python train.py --n_layer=11 --d_model=448 --n_head=7 --n_kv_head=7 --head_dim=64 --d_mlp=1792 --vocab_size=7717 --activation="gelu" --norm="layernorm" --norm_place="pre" --norm_eps=1e-06 --positions="learned" --qk_norm=false --attn_scale=0.125 --bias="none" --tie_embeddings=false --parallel_block=false --init="uniform" --init_std_qkv=0.0358 --init_std_o=0.0 --init_std_up=0.0358 --init_std_down=0.0 --optimizer="muon_variant" --lr=0.00133 --lr_mult_down=2.0 --beta1=0.95 --lr_head=0.00516 --warmup_steps=200 --schedule="wsd" --decay_fraction=1.0 --decay_shape="linear" --final_lr_fraction=0.0 --batch_tokens=[32768, 65536] --seq_len=1024 --doc_mask=false --train_tokens=861700000 --steps=17606 --dataset="wikipedia_en"
Each number is 500 + 50 x the weight over its row's rms, rounded and kept within 0 to 999. Layers, rows and columns count from 0. Numbers have three digits each. The size before them is the row's rms in percent of the matrix's.

# up: layer 6 MLP up, 1792x448, rms 0.124, rows 449-495, columns 64-127
# down: layer 6 MLP down (transposed), 1792x448, rms 0.241, rows 449-494, columns 64-127
up449 098:461590500548517550441518374425504521492468442422513399533420512527553466553471558498514485528441474481511539524479465509588440537475489591619432454530394399493510517469516474535532500496479545
down449 101:512493494459456526499625566561524492551573503386517449463454457535497568441548424423457434504530500509528552577466468546504511519442548502460458492459527365524484470545524651476529601485475500
up450 097:499510480436428539495535534452459404593499504444459568517468538413594507532584532479470524400481561552552520518426538500386535497505493616559578524463502399573489536503561498499480474499495464
down450 103:508509521533490586456398458448457448472531385458508488552467507560468509530490409620501497524390410479528583484553457511439538525560493485500475502451617482518539470461529549478448485370484466
up451 106:477456463471505514425494530487514455523543446463493491469555568583469532495581537355590515417500464561465481588465429429440380571543467416432531412568527548511581518445437550448567565488529492
down451 108:551489428529464470520440462555427518459518528453424583528417460529522486561446464533487435503540476470397431504589484503439547501460501471540476520440508465508490531455446513537597529502494491
up452 099:481425479536534393655523483410554526565602546492482487506466494481568435507493575466387565490518493524519536467549543474517548482515513509508659450565509457381506518547514484429651452536536513
down452 101:512503480409519451452525465524471553512573516496401531479503495502471594529554424488504487420598522440538532526479524577495474452469504497485527488466426506488550489482468466478457512453392522
up453 100:573516423370443600431452530533563505519572572552460508477455533506502442454510425555488525571433440429532425528491570441512522531473531479447505480475397441502550436559474520450525508427440480
down453 108:413447511509539557485510539495559511507494499534464497551495537562500499498473524446527496475499571552503538550515512551496466458377532479461468497578490422500567446459563513461438495441444467
up454 112:523525471422477542401530458503507478506533452355523452544538437559481483457494390442398489516571492409484525517516436510517567439525523529380566516491402562467545395446578584588549517514499523
down454 110:521549563433564443437463485501481512542539487551434438496481490565502481631504486484525554486443545413510621574512570530503522455530560470417474583563476453512479354553565589517598408481420476
up455 105:419527518578443448514562514528413440523519540506417411522421532471503499535498525453577498563503466490531414541508522515501431543506427548575458460533541579466521542476377454535528574473393536
down455 108:470568535499522446447542469442430382538435478446481505549496528516554525509567509454455543608485480441548503514494455535526447528513474565477463536511448548501437435461494500500565511501559484
up456 105:535529528549443566513479487521496473482513509439456594456530468511421463562470556469587574564533556477478482575556534559494536483572515590495474367561492524439439542489424469492477526575491470
down456 109:538502429515507594569529477484493500461465526507486455498484483521457524498498557472455537528563414448487502476515503551413463479471500454524462456451527607510530517488511434478462517452475517
up457 094:480463524459495524431448499559561541502396490469536488519543541525514510513444535461499443534543523536500507519580500481527470513473474446406527515520479443559511458494432533475605575384559433
down457 093:517548429591526469449492460463495452554513457628546427430479451496467483430474502486548422444508488547497481563457556489469448565454501489559428516516480547437491457476511435540449479465508588
up458 087:475436614526504537530455506507535482551554497458493487504420570575482476483455579437454499528588485355510472542500589448506602450469460544395567471555488451480478472577496514504515486508479428
down458 095:426554485429509577496457522524570527480436462546472461376506483376485544557565508508518468516543392471513539571442505530521465451419538560666501516476570476476564450438537517442372494527547484
up459 093:448529365457505485418375394553505517504512530512525455529438418529406522452532504446375465449514509451478489380433561551594487487478550507501501531588464516505451639512527514547505419564506443
down459 097:559456514582409483482532524508521467533529472480519476483517450535465492546485644594418542548495526485508467500443525436509442542522518421502428560528556455567444472467436488488551532425529434
up460 102:512486492485574588554425506436560566453444520442465454528481564540529487441524584531513478552553442493490479468475425455533452500534521435441502485449416416438500519478536550585609607511562468
down460 100:585456438423534603541485582566551487538527548483464435495436494450526493470622440478512545391531495502445502545445530486508469504541465531533481553497556461522512530382469504487519452435498520
up461 094:464495509501440461609566545444580450579492562492533624483497540435493536517576477473429510501433537580463536415531493450567502490555481453517498557419577514444479492475464477462461512459478609
down461 091:499449492457539424529415539565482454567547490539527580519479485467539481455522493545505581504511532478432569470479471584466532514489575496448498506505451450551582529511547514437354538604490472
up462 101:588521509487568577579507495447603546451466541544512440549555498480491492555505541489504457561562523624518546391498454417472498438601465419513471447488518471500540457526562441394440390439512571
down462 095:495358457532504468511443557471528488491473471491489571452411436428443511492436502486479614541487438450489501527428493454566472509540493513555497437501520471552430495447418548491516563493471413
up463 101:574446446464570497454475441465495531690592577521501542489529491552460468511527597422515554477517569526524535531483492481452471558419464493555521514505523527502466475402592460437482486527517574
down463 103:548504583494381518479540555498522516529545487586418535485399500597479526531480489507555517439482485460509523503470575544514482528429464482461507471559425434384428500463617537480502521473484579
up464 107:512500530591616498457466530521567498617482536485484576511415526570498482479448559484560407484469459473488438534455528481493592482527569457470394518531357600523395509537522563412510661523507558
down464 109:562532477613568407518486526496587467576476520526548491487386514559530518484511513504479356489412513532481463504544440522418541460482583606546531501513432518533482465525518525570473569477403539
up465 087:436506552435420476461505523417449494597507519510523489485548626451519467498500484501566537398579421499545528592480487551485402469527404550386570422552515389449509490475449482569538487459478595
down465 097:533494446501498527562448444492513494503430488538512403515518491467540497556399558372506416434423373503529465531584567599401482448508574476446477521515448468527476430472438520530466568463536551
up466 103:500503574495448468529505508446459471396547535403483443502498419483459495486517533469514559451449528388568432463484484466531565476574566452476455512546513523462463548533522428451535519505518487
down466 098:464526474483530537514506404502496551565429485498564593492490543464448558462615491585426513506493482505424581501507485519447443456442515485547521606456514485572467518440457430422400441483478543
up467 098:478439446454535490506547503568496460516535588491441494501413543517448485480422516552465555535542459594535460600550473395491496598553501469493471466606437472516450479520489509458519432461520482
down467 100:518465514537485529579535527522476467495509564489389564538574485507485510569533512485490533537524506459520457496486397493505438499527542499539546582515504460424522533502517427512479535472443543
up468 098:446488526478549537539535508562533495433425426427443510498483483531504452476601509463510433394511505473540473512578552527530407514469446472593500451581505500506532482486572529493556485427555448
down468 096:398459488586476519476425452488513568520552454487546441459512466469425449520450438524541539489559455456460550467488475505389447473501417536434519536541589497516513482518588461489607513617486562
up469 100:568474617502559585451513564488537437570607474482485481482514447487472502523507439474558537530533491449433536592578523555533522455528547503541506472555503429405506505487425531518504492601480377
down469 108:461535469395479470537509499575465563432474512575534490496512499540527518435448517458501585513515479442540532525514557499513554525535579497479560461499517497487556504418456490462543493575441518
up470 107:532522469468465542465458562500518590569583476560490608521478558600490517515492503502563489486475453443455583523547541459523488558446454513467507522563456483568552435495443521393514489462569503
down470 102:544528547562534476464557497516472447596469416523487460448478481479454505593528492499447408395534397446518520555523491515495593481474506522499553401481547488400489552505497434551605513479546406
up471 109:406478501625433566489561491528520590533468474461467469469561493629542391458531563427513516496463510502496576566523518464564491494533494476543506511538406579511539484481440482469540514520565519
down471 102:547547447503584464563533550419493471527457448498509504446467584432511543510579481489563534449492535471571516512505476567523526495464456588590463468486465505468421539526494524503383493486444573
up472 107:524511457504516473543463499435470461431461543534418560445580494440590499505463501534503564545447481484595468543487519519574507473507523484445524420479501519444461493484540587477457526506608528
down472 112:509531522465486538514506492454381400445493517454478545512457520523437520529535477504548495603481540327514403507478502452495474489561498494539528497540511558419486456450534527467469501503615556
up473 102:523525416565494497502564487523551539488578520621570458491467477472462624524471554580466461469475534485508562500671527407410537524377428504488434627504525564453521456540471512507496513525456524
down473 099:454425538566495469530471491491508537561536509508480589437505577465459494498472434482592504429557494487441580518439451496547503486562505541567517404446493496567414535481534539523569504529571446
up474 093:513420524523471470464539508520511603546506510509533474468388565527500521494402507529573584496589556518530519456565428503477459503436462475475413469476480479546468446557459492485608560453518491
down474 096:445500417510386535506464490468527378480467488519455419475519431458432473484507420466504455543515481486489544523500495513506465452469469408470525452511580491518514514409479446445493520528485501
up475 095:516587417451457528523496357508525513454514553592527541479476508591457514507613541440458512469565472591545445603499467479507499560468505560471458489555482495530519471424475434487494500509461569
down475 100:462381491439486471408472490480466509554477480568570488439488546443487453589444471529423521522530462514522436501527530516472437377495472575469526450474513487584427528471431422530491465541456547
up476 097:429586489512477474577479516419492623496513434514411569580508408546625390473543490482473474397490469499522517466522528495385483464502493622634434514548550451461507448522548494437516462497450408
down476 090:486512488464480550475563534458427462448469430503473490545478579507526547564441501525411469613550524518468467499515521569589482590488575510544552524480489426539512490491442369509557502505501580
up477 102:480469417572499452594544491481569586561435449539594476577520507420545479563425563457434617467478550422624526554531521522539430544596467448482503521486507555483519502423407385523412491452561606
down477 098:504533445646471423496372575403437496483373430390581525560497468495528524555492535546506581476495541523453451466438554526457529518480560500507424471463496569538463455490517539433580492503529600
up478 098:534545444475463588456552491461548495525559410438588515526574516389534490513399398476479534523521473586538445527457540401491649524378538543500447538533419490447471584543496506449405497506553468
down478 100:571405532557494535425431546531453498547545468491516601531437507549443548478515463492485554537501582422475512483515468604562492532427429536496509510442518517366526503453492574536610565510415538
up479 103:467566519398512518563558476596485517501476469477544517424480484525533479531454455518601506499494394455471453520577491459478486484429512501442520466553515460556530427493474548477523479437532523
down479 097:474413603426489508436487433535620493464451430511454519425445524484466488469506495492509458505586527415508454563493587480624520605508539464526491495513460409512499451553481441559483496402377544
up480 095:529440527584527586467527638510519552497466497375522522555478526463512475411466451574535495491482563448490386538520488476485486591384499531453500497548587417449530614494471463476571478494419521
down480 092:525515467452564434436517468428500516453513450581535500536484481482398468550483420522479469514539438521454519468501583514519493528659529548489483519578498505558479526532512499461430513512581497
up481 106:530509540444492472556435568533483451565547458495527570543456537393549456510532490480494577471461505509516497374559522509457562585615521511462540519487539438492545458429414407519398547512544492
down481 102:460500486559465521493512482468497545482530513474449622519477532441468508402459439404580603523528430500509531533531454447589435526458384513452573481562453509436536495479436461424490524550478460
up482 098:522544505452518560496457549496543457459574490506478589469577627477503518559472554433478407445520464382531428473512537497497419427485505522432555485425438557481503515499558471480467536411478436
down482 103:384450422525495578473420567515453492455434454444520446586501447482536555462568537499613510468456582399450494427553453550557496579526467574597479429494501499495614495577555507458542475459453457
up483 101:554478498520493482468490610414565560489514499522514441576589438551580525577488594566503450484467501473538486556513550463473489518520477486511507539515482491460545515422496518507521532534497534
down483 105:501588547579373526522552517502591499521566558511542600520595500409486535522440457519452473402680498503424437465436447453467484554483485414467498479528444442537559494498494369453517562553509542
up484 098:445530569464520501451534449451586499566467489545517531489463602542500523442563546495494590450481542488480478503447516551522423435459438485455554455483530436498531557489536495453500506518451495
down484 099:499571563514412558558505566531508629497507496471425517552569505453515467493451573521411502490517487536525567543598510430474445517502485571440458456487472590488538510539460503503502551474563527
up485 103:448504605471509498483557553413535505517516437477479456490503509566468486552609521357496576503451526382576521526543508520471468492485486462531486508419428513471566528513506432472601505467475524
down485 106:490524484512629499495527509562471415492518494494505559493549502511457544479601496545539524505517486505536497528594454559479484453535508424515536517560419409573485532557529444499422548446422545
up486 096:537485562593481553420431504439531394544409516426578499535461545457524569507503543393535455517514523496583650486487503512463441551490400398525533460631543448530492504518612449550594450469470450
down486 099:524436424531495545479525546480532473540618424489567512494535470498484486486451436534460396547440473533452485406585537512499458442527473440580563438476588490459503493473497520456445456578505476
up487 092:504528515545515460482582482503530404460503416462615583481543503435485439521551530449433538518525565504479381465420566495452545451553581580501468493415493506540460436565485581559434459528534493
down487 095:490462566500457599483559495490454467429546464489507567474508497565500540547591466492454490445491433574463556416481468471590447530577491505555542487490548384562417575487489544435539530412601577
up488 101:552512531443487580507499596512588543478468536533483532464515458528456476510534510466535469515362462525437493489476472468528465489493528596588425467443491480493453560461525540576470508516544506
down488 102:451464561540501539404527506557479506413494569518509525485536441459449376530462497400446548564528569515523598504439534502564576493504568567481558591563475606567498531509449452556472576501493581
up489 104:516630464527550467566479486541565558457401455482609427497483565439502586524467403516526508456508591481527455570421445516522600423533500536525436452426530547450509443482501488516589447513461528
down489 104:530445499571509445505504448511564526426470525615485603556555627438671433448447471458550487546503529482436401554508503556454540477446399464524493423565503520558474451567512454476558515554485465
up490 110:471450445545559571475516559458511486459486466454506450453437508496529468550504503452467480476424533457434438553452493462440465540529458513458555486527524526420400533506488521511600535508509475
down490 111:478450428446517499557534445469441584426396445555503397413562468464500563496399472439584432489430565479496564515480555448546554632467539571497552543445553517576491448545387568540479442456511600
up491 097:448546432472503415512478516525492537497576524623581489533587501575533533602391576481479528537525504511511472507507585468458418440439495540493527559555519595477468515508396499509440442460546480
down491 094:523479504406525494462420505437459584505472507568493528608503517484611460449430444526539577506541482448456502448544519490564513556538477391494550431523556580448577404451556459457498494551501386
up492 106:473525538520591453431591493411608489617593552420524547516558472532511568473496532502485532494530516501553422532596549502436494495344501418498472421499580490527470439484457573438421539447467519
down492 097:559509489520426398499510477430553508436443479490460429384331521584514587421526499524513501536483457480498476528547517461527543493574619440501527538514463437485472546498517539508513384592600480
up493 107:528488477540418568525549526602477475505556475454498518497516565540428440521482514476444450455465420531542551504534506456451526512442429492438465575486533426482548462479525566551502437497512405
down493 106:425502467552471487492488504553503526576525555489440484549502509509495474515436531529501499587505477497569498543531507458435495509573430455561558487412477574479519571533586419506406483464466473
up494 114:560503520528522512627520456513535478470517472485587593581550497428479528526553480490546414460498505516512454638447493530459475545544496552431486547440543495543547483535525512498511583482469489
down494 116:579547446501465564518551579527530452546452389423468553555548479453586554498587522464492527517554444495550452501478518403572413499558516650491587485490512481535551453604559499466544561508513546
up495 097:538502474516574506565510485571430475559419420551581503520367442478403552501491470500532549441421523563509511553545545476535477549610450407565512543494462494516466455493450479437504443445553466